config = dict(
    head_dim=64,
    activation='swiglu',
    norm='rmsnorm',
    norm_place='pre',
    norm_eps=1e-05,
    init='trunc',
    init_std_qkv=0.0453,
    init_std_down=0.00653,
    lr=0.008,
    schedule='wsd',
    train_tokens=106400000,
)
Each number is 128 + 32 x the weight over its row's rms, rounded and kept within 0 to 255. Layers, rows and columns count from 0. The size above them is the row's rms in percent of the matrix's.

# layer 14 MLP gate, 512x128, rms 0.211, rows 460-468, columns 0-127
size [100  98  92 102  91 101 102 104 106]
[[108 202 132 103 147 141  87 132 104 133 165  91 160 153 110  79 195 144 131 124 104 131 155 116 105 206 129  94 183 101 156  80 138 153  76 136 174 107 171 131 167 107 184 141 141 105 142  67  94 139 114 104 132 106 137 138 109 149 129  60 139 160 131 118 159  89 174 141  81  91 123  84 134 146 143  90  86 156 167 157  94  58 177 113 145  98  62 137 153 101 101 130 140 141  46 101 121 108 107 101 143 108  95 133 125 136 117 125 192 103 128 151 196 124 178 155 105 107  91  92  84 147 103 164 119 108 137 112]
 [148 160 123 186 131 163 127 103 156  84  89 144 122 118  73  95 125 166 109 146  34 181 139 124 137 155 164 220  89 143 127 164 143 165 106 104 162 122  65  70 143 115  80 129 126 125  70  82 142  87 156 122 140 120 165 109  96 146 102 130 127 142 113 153 123  87  69  86 145 100 179 155 158 132 149  98 105  92 101 134 157 153 145 140 144 140 129 140 156 107 134 150 147 176 175  50 138  92 135 102  79 144 157 132 115 168 148  75 145 133  96  94 180 158 124 185 100 144  89 155  98 138 108 142  84 117 158  81]
 [126 148 144  84  98 125 117 111 104 158 110 162 120 136 159 110 161 147 131 123 112 125 101 112 139 103  83  85 154 168 133 159 120 100  68 126 145  99  67 136 161 144 150  89 148 145 166 144 152 104 107 160 131 157  40 132 121 101 140 112  78 112 145  82 182 140 129  77 169  97 140 112 143 116  70 124 160 132  24  41  82 100 159 117 111 135 146  88 120 128  95 109 109 154  94 138 145 118 185 126 101 189 203 139 139 152  71 109 197 177 157 112 137 160 111 159 141 184 123 109 129 164  96 133 112  88 158 137]
 [109 136  87 120 183 129 155 177  77 131 184 123 115 142 111  81 147 205  95 116 127 139  97  86 124 146 109 109 156 131 152 122 112 135 124 119 152  69 162  85 170 139 102 163 138  94  90 107 170 138 136 119 122  90 126 139 128 170 147 136 136 127 154 181 144 110 119 113 173 102 122  83 104 129 123  90 130 108 133 151 172 109 107  89 127 120 175 151 120  78 114  97 133 193  94  75 109 140  62  80 136 121 121 129 107 143 143 128 102 171 105 116  48 143  94 223 166 161  87  98  84 151 154 154 202  53  99  94]
 [106 177 100 114 127 108 159 154 138 139 161 139 202 103 115 138 177 143 140 130  76  86 165  99  98 171  88 138 192 125 115 112  98 132 175 147 189 138 153 133  98 162  72  94 180  70 101 140 105 127  96 122 151 121 127 142 171 135 155 123 171 106 140 104 125  82 160 173 112 165  73 131  99 144 197 106 139 127  94  96 127 146 132 106 139 127 164 127  63 113  74 115 188 142  85  63 137 138 130 163 113  98  98  77  78 149 139 147 181 155 161 162 145 105 119 136 118 154  95  39 150  73 138 123 116  92 149 129]
 [ 81 106 122 119 125 175 128 143 127 100 130  96 104 142 119 101 129 135 153 179 177 128  97  76 102 211 123 153  92  93  96 136 155 132 126  69 206 112 145 108 143 130 105  80 152  82 129 115 161 127 165 130  81 118 132 164 116  44 137 199 121 130 109 169 120 117 120 109 187 168 145 145  75 126 132 156 118 174 117  36 155  72  81 125 112 120 117 161 106 167 150 137  78 128 144 175 153 120  85 169 139 185 160 118 119 112 125  81 126 166  78  93 116 115 159 159 119 158  72  77 138 125 128  93 116 124 135 101]
 [123 183  95 139 112 168 106 183  53 128 115  87 118 134 153 112  76 170 163 127 104 133 180 104 136 123 153 120 103 152  95 109 112 156 189 162 113 147  97  67 164 135 167 111  84  88 134 137 163 105 135 128  83  97  60 125 138 114 165 173 128 101 111 137 156 150 112 140 166 148 112 143 124 149  80 186  47 117  83 133 181 146 102 188 140  80  73 133 159 169  62 111 130 134 191 162  99 117 128 138 140 131  89 157  98 148 108 152 215 138 145 129 102  92 144 126  82 158  95 124 129 105 135 124 118 173 103 111]
 [145 225 148 133 109  75  87 139 143  99 100 124 134 151  99 137 166 139 164 152 139 145 131 100 199 116 160 173 101 126 124 125  93 153 150 153 132 113 144  94 108 141 134 118 107 178 135 114 105 126 182 194 120 152 130  76 162 168  73  54 162 118 181  92 163 112 117  92 136  90  80  87 113 113 139  91 117 102 121  48 195 116 133 150 140 130 176 158 112 146 122 171 131 182 160  96 142 140 128 158 111  89 122 116 196 127 180 128 135 133 136 172 165  62 103 140 125 121 112 104 123  70 112  73 143  88 158 133]
 [131 108 141  95 127 168 117 137 126 135 131 118 182 103 156 136 138 143 101 142 162 136 110 168  93 107 104 115 119 146 164 141 110 127 124  97 132 168 140 143 117 151 106  61 143  85 142 130 217 158 160 186 166 160 166  57 139 107  60 136 140  98 197 131  50 129  73 106 173 149 158 156 103  85  64 127  51 183 130 103 111 120 145 118 139 185 169 124 163 130 203 139 142 121 146 111 124 129 125  90 126 133 108 151 136 122 163 108 157 105 100 135 146  55 118 144 136 125  97  48 106 144  99  88  81 114 157 142]]
# layer 14 MLP up, 512x128, rms 0.199, rows 460-467, columns 0-127
size [ 88 102  89 101  90 103 100 100]
[[162 135 221  71 125  50 137 125 159 165  69 148 128 156 119 116 131 137 130  88 103 132 143 113 150 143 124 154  74 116 171 168 118  96 137 149 163 208  83 135  76 155 122 109 143 145 126 100 144  73 192  97 109  88 179 156 158 153 130  93 133 129  76 162  91 163 130 111 191  75 121 122 175 166 160 114 160 105 116  98 116 115 114 116 115 142  83 148  95 130 169 164 176 169  81 114 148 121  85  52 146 141 104 130  98 180 120 116 113 124 160  80 143 135 190 144 152 167 133 160 125 123 145 142 123 156 100 137]
 [114 107  93 132 129 157 112 145 120 100 138  90 175 139 116  70  85 180  99 164 183 150 110 108  91 131 128 157 160 133 104 127 134 138 139  75 114 106 144  51 108 175 117 114 114 216 123 188 108 155 152  84  94 146 156 206 135 142 130 129 129 206  95  98 114 110 126 142 145 106 132 153 165  37 190 146 136 111 118 112 177  75 149 107 155 106 106 153 140 163 180 121 152  99 141 118  76 164 122 161 135 125 153 130 117 102 116  85 163  96 117  81  96 143  97 114 153 130  77 118 147 152 118 173  96 171 166  74]
 [151  65 101 131 107 113 179 163 139 108 106 168  96 131 136 142 104  96 101 138  93 141 176 176 107 157 103 147 103 123 141  99 148 129 162 129 140 126  86 102 145 112 137 166  52  96 129 193 109 153 100 158 179 115 148  94 178  90 156 159 124 145 117 119 139 169 120 135  80 107  88  88 208 147 150 130 101 164 132 114 156 216  77 113 167 165 100 127  96 118 118  90 184 144 107 152  44 110 124 144 133  98 162 123 141 135  79 122 172  99 154 118 124 100 204 130 142 100  95 148  77 123  73  99 107 125  70 117]
 [163 123 128 101 143 171  47 128 119  71 142 142 154 133  85 153  89  95 117 184 149 138 173 148 191 113 114 161 129  83 202 109 107 126 160 114 113  87 112 170 166 149 139 148 145 140 141 127 173  83  68  62 104 119 151  81 168 123 162 164 129 136 190 117 162 156 178 120  59 148 160 116  98  71  77 114 143 142 152 165  86 113 144 115 104 112 150 189 172  69 125 163  90 124 123 130 100 134 103 118 131 157 114 110 116 167 114 132 127 145 126 129 167 150 115 143 144 115  79 140 152 119 194 163 104 143 133  51]
 [ 82  92  99 122  96 186 106 141 131 145 127 160 169 131 119 106 162 111 112  88 169 113 149  69 142 143  81 130 149 118 162 136 135 121 200 126 170 124 125 125 125 101 113 184 160 112 126 193 190 126 131  99 136 151 142 117 113 101 140  67 153 172 112  61 106 120 128 153 244  91 137 123 110 160 162 136 134  99 129 152 189 110 141 135 155  85 143 109  99 151 107 146  94 136  59 152 169  42 148 122 117 176  76 145 167 141 161 105 123 123 138  78 180 130 138 174 131 159  84 108 119 106 142 146 136 119 170  83]
 [122 126  85 143 160 125 143 190  99 144  93  86 130 131 104 126  60 150 189 142 158 178 160  76 164 133  99 129 180 113  80 136 151 147 134 150 135 163 150 137 132 121 135  91  89 104 118 124 102 149 149 214 115 159 143 188 165  69 121 127 112 100 145 133  85 136 120 126 127 126  91 138 122 158 157  75  92 108  50 132 121 117 108 162 100 118 129 108 119 122 135  50 110 111 112 105 133 189 105 127 172 153 119 169  82 130 138 135 109 112 105  82 121 129 155 171 141  94 196  89 134 154 119  72  72  80 171 207]
 [155 128 124 116 120  92  87 129 150 140 132 154 151 127  79  97 125 133 190 126 102 124 172 208 110 105 174 166  73 150 129 123 155 158 191 108 101 125  91 163 111 148 131 127 105 180 133 123 106 107 144 108  11 106 151  97 161 159 124 144 138 161  97 144 140 115 123 100  91 108 192 168 150 138 128  81 131 159 127 106 124 174 119  85 136 109 115 162 103  80 170 116 115 136 107 116 151  87 131 107 200 155 121 191 147 146 189 128 113 105 118 169 134 121 185 149 158 200 114 204 170 133 175 118 145 149 146  96]
 [138 131  83 113 153 140 183 104 111 138 172 105 119 144 135  80 143 164 113  71 180 134  75 149 172 154 149 150  57 206 121 159  91 128 134 117 126 145 190 118 116 166 112 155 129  97 129 133 174 176 141 129  45 132  78 111 133 123  67 158 169 163 175 128 142  93  98 156 135 121  92 109 103 150  91  74 152 164 123 134 133 148 182  40 186 116 150 172  81 134 109 109 167 119 165  91 123 166 131 171 134 126 111 133 164 104 112 130 112 145 108 102 149 192 125 112 195 134 121 112 125 118 144 136 109  87 149  82]]
# layer 14 MLP down (transposed), 512x128, rms 0.191, rows 460-467, columns 0-127
size [ 94 107  89 103  90 100  96  98]
[[116 155 225  91  66 132  85 141 146 123 123 121  81 127 139 152 114  79 198 111 110 113 119  77 127 119 164 180 175 142 165 103 144 101 119 142 122 172 114 140 183 161 144 121 158 149 182  64 106 133 181 145 141 165 125 155 141 133 107  62 127 141  95 159 109  91  86 126 165  87  80 145 175 138 157  92 153  99 130 171 130  92  99 106  94  93 104  67  98 136 146 149 103 157  94  96 132 110 128 118 179 131 130 114 128 118 143 116 119 152 149 105 151 109 147 205  78 198 137 139 148 135 109 189  78  87 108 143]
 [108 128 131 107 108 138  92 190 119 118 143 113  96 160 122 146 168  81 118 130 126 161 150  81  94 146 153 169  91 152 161  97 176 115 167 150 148 122 111  95 128 188 115 170  92 209  85 119 131 137 160  96 164 148 144 178  69  44 112 127 116  86  69 158 157 138 121 142 153 122  87  80 160 126 145 111 124 136 106 152 198  86 118  57 107  85 153 149 146  73  86 128 149 129 118 173  93 162 138 130 160 127 144 141 109 174 151  89 165 107 165  88 121 129  67 121 105 184  67 121 162 147 127 164 137 169 147 124]
 [152 137 108  80 146 129 132 124  86 131 128 131 120 112 143 131 166  25 162 133 116 132 157  79  88  99 147  97  96  53 127 169 160 164 104 128 120  73 107 118 194 103 136 111 133 135 110 159 113 110 127  88 163  90  89  72 138  75 161 165 162 161 121 108 169 136 142 102 149  93 115 168 123 131 105 156 100 126 102 126 234 131 149 113 120 112 139 165 106 102 106 128  78  97  95 183  97 149 158  68 166  97 153 128 197  96 127 123  93 135 116 127 116 143 120 120 164 136 138 159 109 133 123  86 229  83 139 136]
 [140 170  89 121 156 168  85  66 161 118 121 165 161 120  95 133 179 121 118 101 194  66 130 153 174  80  87 147 153 116 129 178 108 145 134 157 137 138 107 132 152  74 137 162 165 157 104 111 141 156  91 102 179 110 112 100 130 122 164 117 186 139 185 148 187 164  89 163 100 132  66  41  96 120 152 132 122 136 119 159 188 122 102 143 170 170 156 153  96 118 128 154 162 181 162 126 110  86 104 131 118  98 168 150  88  95  96 120  94 139 105 145 100 145 102 174 104  98 125 170 196  97 137 135 172  89 148 138]
 [107  98  84 168 115 106 103 117 163 108 139 166  98 138 158  95  92 123 147  82 152 113 128  94 119 158 140 151 127 149 114 136 145  99 124 170 149  73 158 150 112 158 167 115 109  93 137 122 134 122 109 138 106 116 107  98 106 138 172  58 166 115 176 175 144 169 188 121 139 119 157 131 174  82 178 186 121 117 109 149  11 126 177  83  79 162  76 113 149 138 174 138 118 164 123  92  50 223  87 167 125 113 137 144  72 130 137 142 124 166 149 179 137 140 165 109 120 133 165 130 125 127 124 164  93  88 136 117]
 [141 139  77 141  91 122 166 186 132 120 111 114 164 161 118 114  91  50 109 124 135 162  92 117 144 118  91 195 153 125 112 154 100 163 180 138 127 193 137 119 141  73 169 129  87 129 126 129 109  82 127 172  76 202 152 163 135  93  82  82  92 123 145 141 129 104 147 190 166  81 120 191 141  98 150  88  94 165 106 107  73 180 130 123 150 168  88 122  88 156 114 133 135 103  81 151 129 116  77 120 103 146 121 182 128  89 100  84  74  94 141 135 129  85 153 116  91 162 137 171 179 127 148 150 116  88 110 150]
 [133 195  90 151  72 134 120 148  92  85 136 172 102 157  66  73 110 170 130 100 142 110 129 155 152  73 118 186 105 118 112 149 133 184 160 139  56 108 151 128 101 151 121 112 124 162 152 143 114 167 134 126 117 115 130 114 117 158 133 163 146  91  77 100 103  76  91 152 161 107 172 151 167 132 141  60 146 158 143 101 236 109  85 111 131  56 108 153 127 116 155 125 110 146 108 164 114 100 100  96 147 117  99  86 151 192 109 144 113 158 153 135 137  78 143 114 129 172  73 150 164 123 110 118 147 157  76  75]
 [155 109 135 117 175 132 148 114  94 161 156  92 128  73 131 167 213 122 170  98 145 182 109 138 132 161  85 169  65 142 152 151 123 121 113 175  57 145  62  98 193 111 152 138 120 117 139  89 125 171 147  84 108 142 118 150  89 131 153 163 122 110 129  89 128  67 110 196 122 158  84 144  95 178  96  96 152  90 140 107  40 120  93  95 172 108 170 133 160 128 107 134 135 108 181 178 136 130 142 180 110 127 104  98 120 131  54 151 146 149  86 105 138 141 143 124 121 110 108 130 114  94  92  96 118 132 111 183]]